{"hidden_size": 256, "norm": "rmsnorm", "train_tokens": 251700000}
Each number is 500 + 50 x the weight over the matrix's rms, rounded and kept within 0 to 999. Layers, rows and columns count from 0. Numbers have three digits each.

# gate: layer 5 MLP gate, 512x256, rms 0.116, rows 429-463, columns 0-127
# up: layer 5 MLP up, 512x256, rms 0.119, rows 429-463, columns 0-127
# down: layer 5 MLP down (transposed), 512x256, rms 0.0553, rows 429-463, columns 0-127
gate429:474435450489472397448514488489535570554501469524394509380550544386517491480461596526499517491487524369436541529481428596520439469456522521529462539464558524520410530471472510502491545475454553401513503540548552525519546490518464522446436476475480499550455452484402487546483546526569530535519457560542522384490458548495441457547482447446431509480540497540532584495466538519543490560505
up429:563399505516555386499516531402476504462471475521425525463449471503464570432520569483550404499509547592480565466462450466497465536424465544490556532539521470549547550465479466550416568470473541474486485496439518458547539527535509479523476458556538510488533566549503581513363511515448557475433405508496562564539455487544504584488586532487473549548603473462519504495576512485486447528452
down429:536479566509448423474422637470498555428445453574458566489530478506507539437490487498551584522536504529518450483600417506473459490543499482530423498541489468475390539599479457484481493590445498434635480514527524441493526549504458519453450499506490499519478412577560480488501510510508533511393437469551482483465602493490434560519460491502541500504576416499471601481442456427477575539518
gate430:555393478494486501572562471460505430451532435464419441519467443462512453501434517453565507418621457556483580477511522484451481381403442573498494547649592377444487462462523437432565485526390544521463543506449551495587421477513484459514506522456540575427516511416521482509460518501441516494490496540448540609497465530443561531432487461562521528478424459545491541563535589547614535536557
up430:506578503515535479415467491505535601501601545502560500549453433508500511438488517509512426518496538558498442479426457487481466465544448448518508480485350443420414601462493533479464467595508425420446420383628459511474473395431575577517515419483510472396446464624478474548576489554425483432468548484448491559536517522552504461473469500481410558502502542454469442439513460523479478503563
down430:558453504469595519513509555490491489458510493474408530401588463446557476494451456531528462501503448463449460453559504468487561553581520516508619501498492607443617468493466488517519579570579545587424442467559595511411518491483412502520360488546454532508558430443549577509494517523508566527483516489504467532523458550416518498453411575419521447498495506541545504482478466424617457564439
gate431:484506533476473502422445516521447589506389455501554493489565473421553544503526502430482478467502475474516470480517542448504499474514492531468475481448534472593531473484510444549449492502511563460470461435410571503560560525468538463461563494516495501448438519534518512499406468541599507518461525522588487495529437548443521380543445527463495573593501526501473469425510445515465545494430
up431:566492521461566474564399548469496549516514535494460433493520466574495578519476466527574475506502569555526510565511486419497580546474495453491407447465559504559454455519459574474479520507434548545409484518535496549518397453425493449463464432442498459483494479407488501438535533550427546469529513515460454483477504452480465568491489419528360545538572501564437487539497463469517455574579
down431:567571511572506476531560527460391548558485532479590511497426497508555536468524461425549496489431416468575562479535524517497558444523555420555450448446448407535508461560454479569455410525545487487518438478571452488535554495504439661442504467472469476447463466427565463619569494486569544456441556448464517527479569510493549509537474499504438539541535552510450485485512510459464525551544
gate432:460408466523474534519521543526520386432446501510425508524434483453538444491584537513445484435469502539574495539433514531509498520503580581469526513560427532488506462484459488503485529527502563481616483402486512606510540446447466540450522510454516477391542522558557498571527493461467580495480548457507520479478486527438561417511495582570425425491476453417541526455527537459506471502532
up432:530435526464542543433494491524474593547565512472512454584486552476401563576522412420472464543489538501496474545463462546472437451603485621563486404504498441523466421505503506435442470418455489565521518505482589573561469436495528468442364557589591472441507486365479512522448519499500500467512524513559470448603515464461503487466457451517511447488553549526469471406509465559479527618531
down432:514476492525534498413502483465465481480556493529543476519515468469527361518553489572499561530537440509536527435579462433440523540513574518476522491585495399503561559508606526493520501475473550486465474483521468478599490555500496469502572529512514471588514503376491438551514538526536573562460482440480512440456485469513537512423518484444474407414521459545599570416419527571522464511512
gate433:522429435519566473540437503557495576617543469576542423480517530504512533561458457540515493543515524432425507468486465553453510550456523516493516502484503431490409516525464535427449540492516467503436489534530516448462423575501434423454511446591498528481542486608573453510459481537504577525511481482480438467524520443476331538614430475474568457352497547426504479511499473542514518504452
up433:476501492512510464530470443502430571536479461493495592583518481519412479584465514502476567479466562430513495546588474481627548546481481530500515470465531517468379511473498533504403489482508464525587493478498559555354413551519520492528525440550468496470583467528549378480424447453559641549556382497525546505479430490527529473637487432505543511535596521463423494565514439471547403484425
down433:591542463506514519485508454483464465436458560497495538568386516530540501539450446551486457459417455568578542569417522443475466481475484457462408384529477555506466565571579497514527442469561504557570504474475484518503508524515509511528448481478474469492553520494472490526601557428513459372539418518462561468553514464426437428473449565493487452471448510490492478526538448426534553465458
gate434:511518501517544470451439460553572441558551511417516554566475524445520542539435504543615483490437600518441524472517502534507565560597502398434472565496495449466517489367529405453508488563455455471464524536488515480466507601486457517416462550584554613558453507468526573471517449512491465483497538533567386390431534569370562581536536523447522529539496431535556447540577469521542459546540
up434:533427439527451447489483509460544504456502542519550403490386387502609540494444574610475518472518427565511546568487549556447542484540546470561540480432412462522564513447548471573493429456361543496446521518498502554477479484597459441532475475578515462486398499510387453547459528462567493473476577475505526516559581471513496533572536514498445624491542459560430537459433434584543490514523
down434:404498455492595507472545492479522529474614566564513588489536532513516524586533548528489498467500550534506508475565509502555552518448583456422511451439443528523500473599445442473519550576506466414454568528556531520455458485569438515525470545529511537506458471518454647551497525478604518577550563569477448538481500509505434573524502540540524576529560454483462556459486555494530482583502
gate435:392481513480505501485518568483451538550504530608547503542423582507560525498420425514547444508444495479614381448499545476421492540511478471494536454567479464536428501426448444579492601530468505544550531499497496558486453468529609535506451408507570506475532507493492489556423458512464507462516584550491450563478431517499420484445533486494499487456507494476502523593516508539466531517494
up435:540495501527493571453439563576521516531517480488517557358540488509500474445428548412435406472477515520454438559530453496560458443508493398575526469442542505440464418525545490460439465578436524516449523488420474532423453525434491477464534414499450463561455576524528498412503541602468506500513537501453442444460471497506558549472493562557516523420444393520453486543514465446417484532454
down435:444547532577417491492565463465491488411540634514494468521532438473501485428524538517512611515482488424506448527545552473562525531446470516543569484423474510469434466456530579505507484594553469500491464476551574519455462517514485491447611476575548577499529536465509478436486499523530444556474373572583536513446518541547534496474422478410507456489499496495507420561551439447494483515483
gate436:447474463450510567445549526530588488438575549581463464518500525539553492591556467525455410486543600540480445614532517583376443499488508594581584511520405510531476487459534444472427496444517479535496492441550465447493415476573435500547470499536624577520498502562559473513574513522543505542507561544512554591544484459459530431454487470463554458540448569522449485482563568592506387474498
up436:481520530432463524483422450473539559654415428503457450560518520539453521497526534483565462514480575486397476484457410491447568431646442447395560561413517403515509525603513529550486457544482566535474524476523450534535525567489561513499441524445517415370527463485504511468486453607418480515437403454551553457557449532536446525509434484449456472483509582504522403499547433451410575410418
down436:496506505417479561521557484457497488535458543526530556451537508614538469562466468379518494548477507521487471534450468539487508497459572550481603482464508588535461477514478445400527461468594520532436483519398451559547483536373506457445522491571444475457588532466550475440463354540517533446533474424468470450605519428502551542445556527494401556484430608485415502498492566576427559556504
gate437:455356514549565536529443489489401522502493525485448573558509492542621530449572540473534537488552485458408526591489439485528497561440551515458375532524454405480549458471498514459486460505466475504502383498573494484427498554497542478511488552554482539516443523507484527440473548498519444481558556457425472485547471491421507506472562492429467560485581484461538486475552649552414516414485
up437:550421453513509469510482514529517449520565481566483614548477446449539509465460511467522577463453443505480502502564522593454547464512439506608493487525494467521463526518506466467485553535525535468427346477535417554479537516557477499552492530514463475522464524445504507460552447478481493568461546452496557537523506473511495428568540456530408530483520488483590488523520523482535429486480
down437:413458438471574570512479575475485495526469457543519513490435587554544531518528466509531519547533508465426504367500547479545458513366491454540490428506527462528497412440585455418583575623465540446489491559510501481468437482519519493608473515522506503576544575474508430494461522490434497497537588496503539466548506457572479450542482553527433516497558429571470519483471419500501519448533
gate438:425516441478468470433540471549580473505440453618424470495553461500529521460468542494532419535436463483460398574473474525556541433484515553475555533475541423400518502499513514547529561475513523473507512493499449613590559531488506585582544509474588439564569527507494581534522538542493453484429469443608451445505427562501520450494513560537489433474625592525498487493465483531553500475486
up438:561536513465511503498456569465384525428618527504503478546460521499455372559468442470411489512552601486472542502460454529493448525450428509433556478591440542525445511500477522562500506468427536496445504485547560602373500483464526428461517455501411500443430394502530422475521530470418531460575572524533452551431551468474492524478493442508506404535532530469510493579543432507425510579446
down438:459439440558534521336390487563508609585539477611545488561399470552410386520498528568560572484489544503582509578479514553555511472396492455583455568526441539422404537405526565502458421571464483512386448517468529536552466485478532392584494486529549506414471435503571535542408473475457497558534543450488507478545480426496482435495472438447449466517552527531495549494448479562554405560585
gate439:489538547494477434540490553526537497509376453550387544563486440356510425526518560543417472467502538523529568465572465494524455469581486480516512530539491478540482508449484518546501547431531529466503477514502491467474503455433444522450440456578482528541491453586490566498503606482530511534457477527528479524428445525461463566575574498515495538511525449531456480540485521511488503559569
up439:417443529467563469486550479449539536544506564567456464559556424401565475493449514511499449544503564539507554503498473487503401531536425487565518477480491535485532505435487485550485531400434584510503418462440465485476430420506471527481466455497502495462430505520529456491552496503557547608556545455628389429469466433572485532608558514514453501527527476545533515461514463473544461504553
down439:420444499546477437553464472500497469528483421508501438503580528517464463549498553569496481440506496650493545547452406562545565540525517476552476492480485601561488468498572495580558457575519446525591431546481543599460488527452458591494492470465540536426486539531541424503482526498563529475435517475523507416480501495505514490470466588555561536444501458493513418473534455532468461535424
gate440:405444417468449560571509433522491474483566472419448568473521560471489596490531476412413382552500414467521532510588527546457497517548487467567410525542434517464428578418577535518460526455485481407504478484532577418533521518470525445514488482455491524480520497572484520484549413531482507447519553482585435546438450546473498491499515482492482440562494477559505498492475426531582524622506
up440:503472519478480514543460446486485438525538468569444499470409586495562538535500626482510437507404456506453541547408386486489449503484546531483511536526510573582526503433552464476525504540393520447447521505476502426546534503428527472405402488476440490497579517531601594492478532576510504395498537508522440471492459434580562550331488508513534495495540541636583594528505446444471460550521
down440:546529488577541412504525536530481549553524437540447421449563469465526457529507443461510577405464528601557418551486493643449560444429572433498528542578511485435501508440452492538457462419574561451505487520478545477512441505430422543475448511562434502440507490483568476537552571566498462562488342447608524449505526526523511537432504475428521560497507416508571505412410489462509486543509
gate441:463424549518473507560488558534492524458446469494450484513467484500455645593494525509548497613489443439496603467520510450439334486496484461542558579460417414479543533494523469439444543381504541639465415543492584372460464474512481471469488554508555523467502507527468465501487478482539524493471527512581566485499370583558543499478429476465503538489503455483502485444554570428544505452454
up441:526470437466518473465529468425521408498481545537462563401490497581468477476522463463456466501406478463483565471511508398571525484564502603503546523414559543415543560492434498535534445492490478539519507451489367524543542614461468490433492509534530485559567519507416522545558472564585577541458470536520620464440550498488484483448514461557527512499496537453469418470568537536413425425417
down441:626408552429544567568564460566571514490567524466502470546432523538507396584494378539503491445504458532444481493486469496526485457540525477545521520492551464483453419494501611527505519516500507484600579468438511491466506542498564532550566580525483560492504447580441436533559528575516464500565446421471643461445573458547516512531508588587613495515551503463580502486615506546538448529464
gate442:541487481536525475546424548501533534396514479519502562506514495496499508521492448442470465567460466477581577523433466490501506569485511528547529412492457552496517526447543422498408438462432563570452489507555471534549516510528549553522529473498501414431508488526480482442525622536505439486496504501495524519527501479374459507497494583460450434472524459451520461492454587441470522567476
up442:521499506502555482611488451438540531481517456507511558469469493499505461515512478579479503540391486517395538436563519416504466446409560462518434546552462484469490509557484503467473510503550491529469513531449578509488438494536482530473569474463484502530485480465653446677522506477454538459489519384455547465519510506534584572520494395531598474560419513485377502493565459582576433474570
down442:475524592534510480538459542562545477531517492431568556501556518492513506463546481546587492514466467425453482483573612483551484444481453527523423491447520486429442552465521439552493486450490494641402533447494537474449509499477412494485533528522467473570467447432496550442477520444490599453493416430542569430522518376544515542485511482535549451575541578555554550509520539461518528478554
gate443:508612526429416487478536512397510564397413378498545437524465477538414588545495499482452453476497518546589499477555489469452533495504560551511631519509562488606522477393473487533495419391475451507444544475480460456409440529524400482529495494473489513504532522474529461576526528514433483495437465514445466494506507512571517514490441519509522543509558458388501536426528480518414490449468
up443:539553477455489440517560550539489436553429589536470506502530533542510573421493445486493454549412604495581530612508566560518490469441436543565434567480510496535494459495478541585434468547481526567616490517513569473549404547489501536441460467498535541469503470458550424516396584489509500584550532569585566484497497537508493424506547549516482517538516506536469571427433412484568439500427
down443:468478479409488491612491455474406510485462460519550428490545490524490412462551500484525428516562402514546577432583373522416475473550502481459536464414546468439485486483476371534507551441538470557530425512543418452618505479568449536543504556501516441382511483481510470450556545548547450495572486547450536578506496417512468522542455447475534523455472566466467456626529467500525543517495
gate444:412478497547541563419407530498511539556472528553512425523526620503487546562547488504522542513502496500508547477560428521496466376494568485510462442533543517550540490521492550437463454429437590502581472521481487465464475501536474559449482420522523517504572462610486564544477476530592486559467499489558474588492428491617437540554469444467493464555479428338594463578463497535533495431620
up444:533540497510442519472544606529500397448541452644621442404545505571507454546528579533500538577468493516573534409412562577584489479506589535432424459398523433488550556507473429539496545553449541477365561531520553521540490450461505542534530513525537546528503596474401496451520496478480488484486465549451471586479471446477529493563597460563441513472501532567437537509528545450490544454522
down444:472506562507575513577507537540456506496509462505590517592527501391513579518489534520461530511389508434510529538511540475450509437415433542547560515500377483475486528507549534493535474491420581520556531506519528532500497514529523601507569445469576401579417480525470493480569491549461502558450518413539480518546450491574538480472568458545432519530493513393486457458434466573489476478522
gate445:433473571510483448569496451436475489506507502509535464569468466437497505494500477427499405413548482556511486452519568483481538548548490501442491571533585502492498474502482480545486537515435579463487471464510476516459461508507521538358522551521481519456445503476580516505456525519490512531460507487431517483558537555531541501550563443512439463504522519562486507424514565515551484486488
up445:463449494471554516534486457401548489469493499548502520590492549474497526493467423445564478437453546530520533552472561522522556541484549495494547554522531485468544530403528511534499496426497513481498488506532534508461464493505457519462441537563392452502445437565492511537530564482494546584501528536448542459584459497448498434566530468490489529498517478613486558479473438483519432549481
down445:495496484485495451578573531508513392515457513433454567564460554439496479478501545464549447514487544585479559493549471506474494450486470564510528484525525506527413421531457468517463539576521563542505534530542517532565541510486445551463502506494496502592486485392495454405503453480563567537555496455545521529525542506496416493590469510542460522486512462477519502438520528526539556475545
gate446:486473543477517576426462397502536547482550554502515459474417482555563504579564569470564517528542509531535511482454504497495455434538428466576538536497501534396546472538488476412523538481492504482450575504419520471640507501447457479513454510498499462505592603458515477460448466509399495486401491539479421468555595574441492621487467472521438415516472423494503476457499483515464515441520
up446:502532608480421526534573605500536430556508472487539543535484516550475508469404486588455477502463402488490457550441475524574536512477575456504545444531548503466485525492510496503497443447549441565518445440480522482488471508458556471558566466423511504397537388502424556423541465526517493572561473446548543569497443518513447481579564513559480506468482558566550490468468561486546481484482
down446:525402471453398476537502525547523426410470507472448491598561436516553520487488432496477559545527491555433600472542495499494539426484527544482511488525567463459459585483551495556588435572516383533576526548547593507487497506521549569629489568443509513473463513560543546546501603489517594541513511503468521519517439507528505540389500550533518504469513575524542578570448526508531412421493
gate447:560569476484469517475386498463453539518493459468522521519459541467426466442511480545484429613493536472530452533481494496489520433556515513387475458439580488581472526477502520387497450483382502466493509512651522446508500601507544467606539611547500510448490491535384439476420395508600502481535502530552508520518422449482467540549521488482555472481481546471510422442382570487416494514547
up447:433453542483472487497591539535580467535552451448488517545418483487450503545433502418543584487614509581484481578520454502542479506483484512437491578505380498542554525518546533438499463492557447484452449436470404501531423503484488460456546487492512543507478538535484469483432403472429618461424476494497553473415525633524541463580481540490515524555518372458465449516455477621510483584515
down447:565581411525490442468445477491500399459522563444477513493507507568558489418485413542478605438374540456419572521453496570489563576485505406459537493496496513512546445507484599456575488495570504539478483499552498561601471532485491502525419472459562406495508477520468381528454458552542544502435419439527420502467486506510484467530486485386554440639464515540510494427402517474538542541475
gate448:579525527469453442463503526491493551546506489492489453503498570444482533505572519473570482457487509474442516534532544456529461599403531421519472531479559497557472481510547434525446535544531582548521523446584571509522530515552542588598469447517507470499532490464539553495552436423396526478486465460524497498553496481539508498529461491480451412476540445464543488459482560496376519473497
up448:463538536521509429557468429428525408533431594553532478544551434466473494519503432487528519480445491529516493496494485475530400544474462493623533537554466534459453577537539533517437489596407490544472507527426552528401491493426497503470547489481493508383536490551448473432583467528575542449535472384517420560451482468561453444466481528531532459509464502450472552500536472487461548575500
down448:535535525506505503450516494476608432476483476482461568565530543597479561521562436549492431462424450470451555495533508396555420549460581485523355518473534447522522474498439511422549519481527515558465522550570467491507514542635468453518422585483546523534415480479424502565502478430489527536511447456534529556515570510614421464433402502516516490515537452422555529528509478557475489448520
gate449:434530495496494484550504506459547507542536498502516502479484500492488477510508535529520458571534549522538565396427528492457481468525570458584519453495528507541481489506434490441429536508442501480468565543565465417559527458492558499551524478458520637463528494431499455482491458515531543491497606482462403509462554489552527450552547500515506492563625438444623579464449508514444462542493
up449:453556582475472477522595488488550553546588463411530464476510570519494546503489585537449544553510499464498523467495468510508416531394437503497532445474595488398472491519498461540540470487444539467463490461495542490413508429487512530576530492532479516589516513496495500522538464524508505477545501544565609479543553481511468512502437516491509470469531519456543573634512564507487486517477
down449:469434507401476417517524571483424496492454488532580466543463409453492434418466506503493492500503569340445448546512494413455500568460560530585503539388468433501483495456542558472517521520474551490597505488519481549541464457382539547438535496509512433518466519532568546470576458537508451533554454509554555574541528515563500647472541506497419475554522527510561464594451485478552455537520
gate450:542534507487458475493498505475454515523493433554527467554440541535445513482420471556478473416490460484499457564548580505518519477455485542432569466497514536460421526497439483540482570496450597462506542524472469570526500573524471460425615642549510489451537468482466563508442485479361521496521494486555467499578436479487455449480492478509473436389409420487499460497457502570512565495379
up450:532365475567578500468485474479525459463572474455525502521453473472528453536488497623414430551501521539434547528481553532451513573461412431480499449479470530472451440438504556482550548463561655585487448508379501552505590520506454564600493431503488552492474540450509564579500428478397421445552435462562535540509511456545559502485484443517474540461551501476544444484487495443554419490433
down450:455506520458598606480431592473422473461454498480474491524516532543523457491559561548439438446510598519560489548460542517479471529454547522504501510550476460495589410495473532510542479468571476571532437522454495413481566353516413385540540389574554552432395539489522469520402489477507480542655430512497529380461536537507504488565532507497545449483555540528472487599484471416524394478562
gate451:494443456472493453501545542499453580554476459572476539540519501524544484532483530516523467452410441538452452453478472438439567500494440439559450480473549495385485484567480477534459388472486471481510485568504495491448547430431461572442510495473426441436513503502590511504498518600566527436411466505523472486402510546561463456529501471470424527420488456550565393550438569552609547553552
up451:434482526497570553462441543586489458525480541377471529612485515475575591590558515470458463397396471454473486460537494469511569453451539535528596541440526498482475402526548561485510504541436503399414566526506630508452488473447570516488529489599504465594437452499500530553486495509555484436461597530481395483437404599590577552532369528438508571408517560493438485490497474432541472528486
down451:581485497522524442527417537539517379565544463482548593476455496488475452504468525454561537464535512534519558521468446505474509404500493483451534528494556589505475634530451509520461539509439488576459515545450563539460497475482519481475524451451504482481574453506466512442449525458497486465525549473521507431425603389481443466501522429522524463494520443465557533469530411515545534506434
gate452:460394491472496479490436564505498477447520449558563451464546590516643453519510494506582573511537396544524523590573506434469494513504557514476502552467554462608432416517532508525562544438515608464471515503511420559534457519517417467538486466503564561478490467545486481472478573461572483526395497449542464538468420493535557441418397497500530511514556449539420458576447453516599554566620
up452:574521510480480585551407503481483576544530504581552523462503590488487497514482461453410468484462494431484449449515520555608506505556498467437504431571502496484493639513549584559431545509441499456563429401554547462346539610507581415470508469449504505509523444501554425594504533450560553479599499463521393506545577487534526479577564500397497520433521526521462572528541440503492509399507
down452:548483484492563527523534430488474453556493469447561613518489545503539503547452466491559596568432455530457441406447543586459516437529508550510545482500361574456547533510402521486565453405472464581463557478580449478552490482441556594482519523555419527494488504423458623493505482578520510437560499411417521589484496468533531586531514512516529455509517411421460463508630493473538494539518
gate453:438522504494549547545502550491518570490551582453607540626518456554467554368489505554441528567591582399480476606502498514439428454517604512513548530512489492559475444544485467384484494434452587520489387494539496450554481505502480522497522504454513438503487461512448539577486539595590553506532492530508562623522508512544504480553532544531519488522511519491479595429463492512532506671536
up453:551468471473445458498547404549510468557467524460499450536496541469548510418444531591416468430481498510581577452505474545533448490535508553525467440544492474458381587636557486479526526460469533571440505473387435461530552541497503554514493552462489410455499421553543440498447577528519530542524489394470419504527452499528559518506512534451505547561479457470356530473412545455477430559466
down453:466487434533532555450549488498457488476425488454449497491429514472430492510388425493527605466510461476525451536551412450515512517554467442546580495444466479482439535448511524575526472510468490531474549533517478472492523489443522490490497433415405514559442541471504477468443527491499481489516490441489506496500372573473581464484477445460509612507477518513534424451477530417538511432514
gate454:501562534464486591472535579480483561386416334537547485523480545507498548548446515519551461526508529466545561511509426507502519513552546464453531477535566497423553506466484525463562532446505503476407553549463489430422524492550547476528566490558577493413513421456501524542529635508556486547578514581564462540528479489482503495447474501542505452486541452501513513544466387617484555499534
up454:475475502481462489445521443544473490571468554470580471452435566471434532554523589512496483506498429519577443482443557518522477531490485622484528430534473401497503568476519532537574464526408491444538516504522483469514459593459534462514421466552464466590501469573480498470444459568489507536579575534439556419531494481453535545543418404384506584437491497519449432561439440491483469472484
down454:498530499437519437602473498524506450514528487449508555402508551424596531462521473519461559575506449495444488567508480479427569481523481476522474480445538522524484540485500509474439563601504483497442594523453531456356546432543508484440559538446511477544454524513517533435493479594582531493468494410573443444495475589501501519505550508548468497515477499483562528501438551589477480502509
gate455:435585451476514495512498459443499460572586595534586549553553442619413497596499504469586581532491485447604450452525576489403459410510479541484467522509454471528503426525322444382486543485543443540468470496465582605436592451488435349445532491424548456527454553482507513469515511528498428462432518516510508484412539489394490513613563487508497514541479460461489432494515598483649411563490
up455:501421473451476586459466534572525449456553546450523592597451477452531400498471466484501501373546517451507439555468531503466567592572391536434462478443596450448500530537442476486525505485497502543505430550534520508399447539498466463514546495464495549486432481527442453532443507567516493452504415517549539533381452461586530572490571420501517498578394638425428517507502499449478463461471
down455:563512507600499471541371562454515446546500494444402476482453557510529460469437518500534525520491566530514558501437578559497554569634483547456429569506499524544455497563528503499526504450506474545424444412517496532491503417541492578522491512457561489478432459469409489457535503485571545588537534491487480509520494412494582523525531496495496527469591436404496398541468455533567598496438
gate456:446547454498421591556610520503419436476528533495458454579460427459460524531537586483459504510535605488492642525481525514531445484359519434492479436436550519421509566450492432505541519435507555576327567477416497579481462504483489433454439500505535503508502456520525437513518500510453539478479474557465482533540428469520405473501517459573460503462518455548529504407555354550476379462423
up456:428488461540460448463478415443455522460603481494438467548462450463520487551506547503509506554470434498515515465530504570570508496472499387373490522471493486500610475440512468479502438539471511489581558550406582408475432511448540452510537514542523544540424444442527346449477512538599425457556393535517512435518504500511470550458590476552462466494557494519560432507547497498499517511509
down456:408433418433484536469489517499487537467523412582541539458506423422441509482535563497547502494474537494467534477540545519485543521514424526453442424494539613519464456499501481483548455575513453609555434531473552515437446472453502568539560583562643589489505492491448508401533540526638448526540515562518460474507453441459543545505471470438511543501506491490489489481559582479499524460569
gate457:600539480547571500489478487490492618446472489461480506499544503426486537554493467596545513503396502555500474438514500463452616575492528468488500476528497481493518435507493462514473524622475535559497475522460521571478489509544500454482547612562530519481520538511549541515581508423503457464485442486468541463482445618465558394504435508467577573501460522562498519611528448514522515553525
up457:554522562527501537514538435465436435448520500641421499441509472491539499470520445540485515489480479554525466518586424470523500501510579488402597521531495471501523545536452569406450421425441522512597522504571475517517501490454483505481524501499520512492549444483624455541475480566540525537452549465380393523514476540489488507486559590576560537527525513435500433519466555461503620444507
down457:515516490552522406480552472552552447478552493545468596452444445519563493495433456608615584439497484434478498500488489555530584489540511325408563505513424532547514582535596563549500490510503448576475529536582463530505505505436423560497497504507457495504511485485450490495517488507550490475492516497507485486455572523473525507523555590511602461467540401483543510482418542488560467557519
gate458:490453657465407467494565529501542414485555458434576530540507511502552434519549470414569382458501442548454485554559559495530524499456444430548511526523492462469464593470527526526452464510568506453513455533513530504521506463573481519494509547546439495406586473472520546499462559461488415547502481528429515563520508475468545516521573495519476520491530516545492490598529471555453487464493
up458:496511615481538462399474542527497478495443390566469474511451477472540518488474494485476549458495555606526414432542458484497404453463440547510501586474581538532591522463458526482511492450490421479517553534521550462391539502600423518528507501524616539443572518480561527502484418458500521450514479483537579608512441543574620380524456573497593497429492493510436435513491495579538506565494
down458:447473551486378533444531441531412516503491521498645466503451520557463448584542440499504573640493550472509473478453513517556649453513534561432504484487441539462464453452468401472489497504608504525563612540419552521416503487515493562450532568474566445436459466486494530517513552531504494544461419543565517527520581486488481529426525504557520508513472490573507495397509590564474444565457
gate459:515589547474543568492467432519484568547446517522458513465493420502495504477403477469596482573465428466413392433513436478585559539500450452489515517565521421526489481485421552539505578472443520514424554493505521532456461533452544434513610522549561423438495495521597591547463525532555541446498514520575432446489489491486557516553500512488503507508452484460464459570480508517412407494442
up459:523485530486481460526512470420572415548463498519538493521554559542547555517479451434428540442586572520562418555494506511592489467609495515478453438479533470373533522526440485504460437499433479522451495545551516538521532545582505503432455537452536495488445441473445521490480506523501435544608434461492545466458491530558497487504494480517469476487491538479509465477475481435480547454522
down459:487516520442570449488477461496507498543420555453527407423453428478513508459447528487502431540508599474496528497539477540432536552478565551521513525580516480563411501505489419568523480558447521498587487565551517457526511561515473585516455514451437441520435522521471538585453508476469480541518469552518475505478537434534495501498476503466456491424462545468491537529437434513518478555468
gate460:420517554553504514483546500457616439512513421479491564409474489453540458449355519486549513497503387526526448516500558468577430427523438470577430466489583406535536446427493493448539476483546486456490466575479472504516451474441446537509568448460463561451487640505517523552506458559476560424427549539542472568479343535486467533511536529486544562391484474484536432426504536445460541484460
up460:531571520498513509500474495423544487448456477483560514502553420482544443470592520506484473557473489549514577468529434468494438525379502504491491545601489591440544406463494452601544539424482505507517501606531519533452555497571436547567421518501562399450603495573520491526423508521516435437496522531532554421436500491506467510468531528518594490526472384461511513517522598477401447553508
down460:484463500598488621575500451573588487534517470428527517572477499509444525554547520532500534577500509400369568593514483466481533457493467572459465503584573554467590547569584502452492546483437554495539504464545567486512477535457533516524499537534488409574482464588520474460483559385551388506540564517573525562525483471536472603488537534525451470524449553542519540533460485516429505498519
gate461:615499611474591513526463417514506472484441497486371471487470551546530575491515502438562465520553480385415461439516562510499502491470538591494525520521463529542412384514530526474572502491507546477517533565460501479533454419428535463550544548484460568485448499590559595551476494510458480533425528453503521546469609499438530441391472450449518429409466428532475482526569435559531459552444
up461:436487488522434456469625538499498501498518539595457544486553491566566475459555479435474485424530499441490568515502493439587496475490560534543399369474548500596438452575562536437533529442499496526565466555451475550468565496552492425590573566553551496517561560437490475491534488410537527548527483608544487490483450533520524339499546484605469513509592569472469528478618500506444532473439
down461:360447529628485525498402574573463480441551570568452445542468596474525461431526439542491481481575527552382480513500529397532552516458512552584512519533528585627542473494535511480507473533502472456575475492477554498495485429506481488438508500588592424479496457533517493523397574498512507519374495477543539460452473608413523443548516540549529471571449500464485579505452570487457430461491
gate462:468424505580491541511513542514504532473524500493513530545493479443572504542472507552508473498600581447484488501426555517577557497505512474492476458467542466528472507494514501459499526512521534499511499521453467479483474577476464494456548508564501475549453492522524513488501466510455536572474515487464537472483483476513506526535506497558562511482525489525534489487529526532464517520532
up462:471470478502558482484486517493500430491492535532446495504498483529494492492484501525479503515425472461510559546540432472498524484511407590496485481527527445432496468498502463489497467471465479469486493497557475523480474482545518484482530488422532516474517532553545527495443530498472464466466543599579589529531500505484555475468507530523519442528525503503504511452459487497504545511552
down462:425446548510511469508544460539481436466544533431482548521530469469466522479535476583504406525467586493527597502525487476538515485490431512455472472475567341490321523501512527537493534498434511491447519554493487567430470591536485444473565526590531475513504529577522522547488434400482558455484470545574501407422464526439559458495527454482539482506537493457530481494436507481440475474561
gate463:390517565412525505445551450480555471522552481464544402515499497503415480533407373479604478572532462549494525510548489370483522511445415514473496558480482410474490579561505459425515537463494503469417472507522488458467508506498596454493617451507505413526554600551404460531645570483469477483453551503553461469511482500502502456538552547511557478545523473464428499500505521513504566396452
up463:458508468449605532536499479549504462431599496444412445579478456471527482488462557461549574585444446490485439549440618553326469466461439448467476425482533503591539480522507455488543489484411604510472460498509481482548609462439551462469529560490489494480422466458528526617506515495521457443348511453576506498503510442604441488504454494484578503471459495449352487511432535417501538471410
down463:446544539485471445490438424574623549466491559590575582517517520402525558454436556477521440477499532422529591488568517531422529470465513543495531505546530609557501473530561485600480491525464477417454533594468513491539467490620544556486394479474499582559555479464477508480473522494537442503474501558449473371523470514481454527485502567445606349451512504532490476489544561509538498541506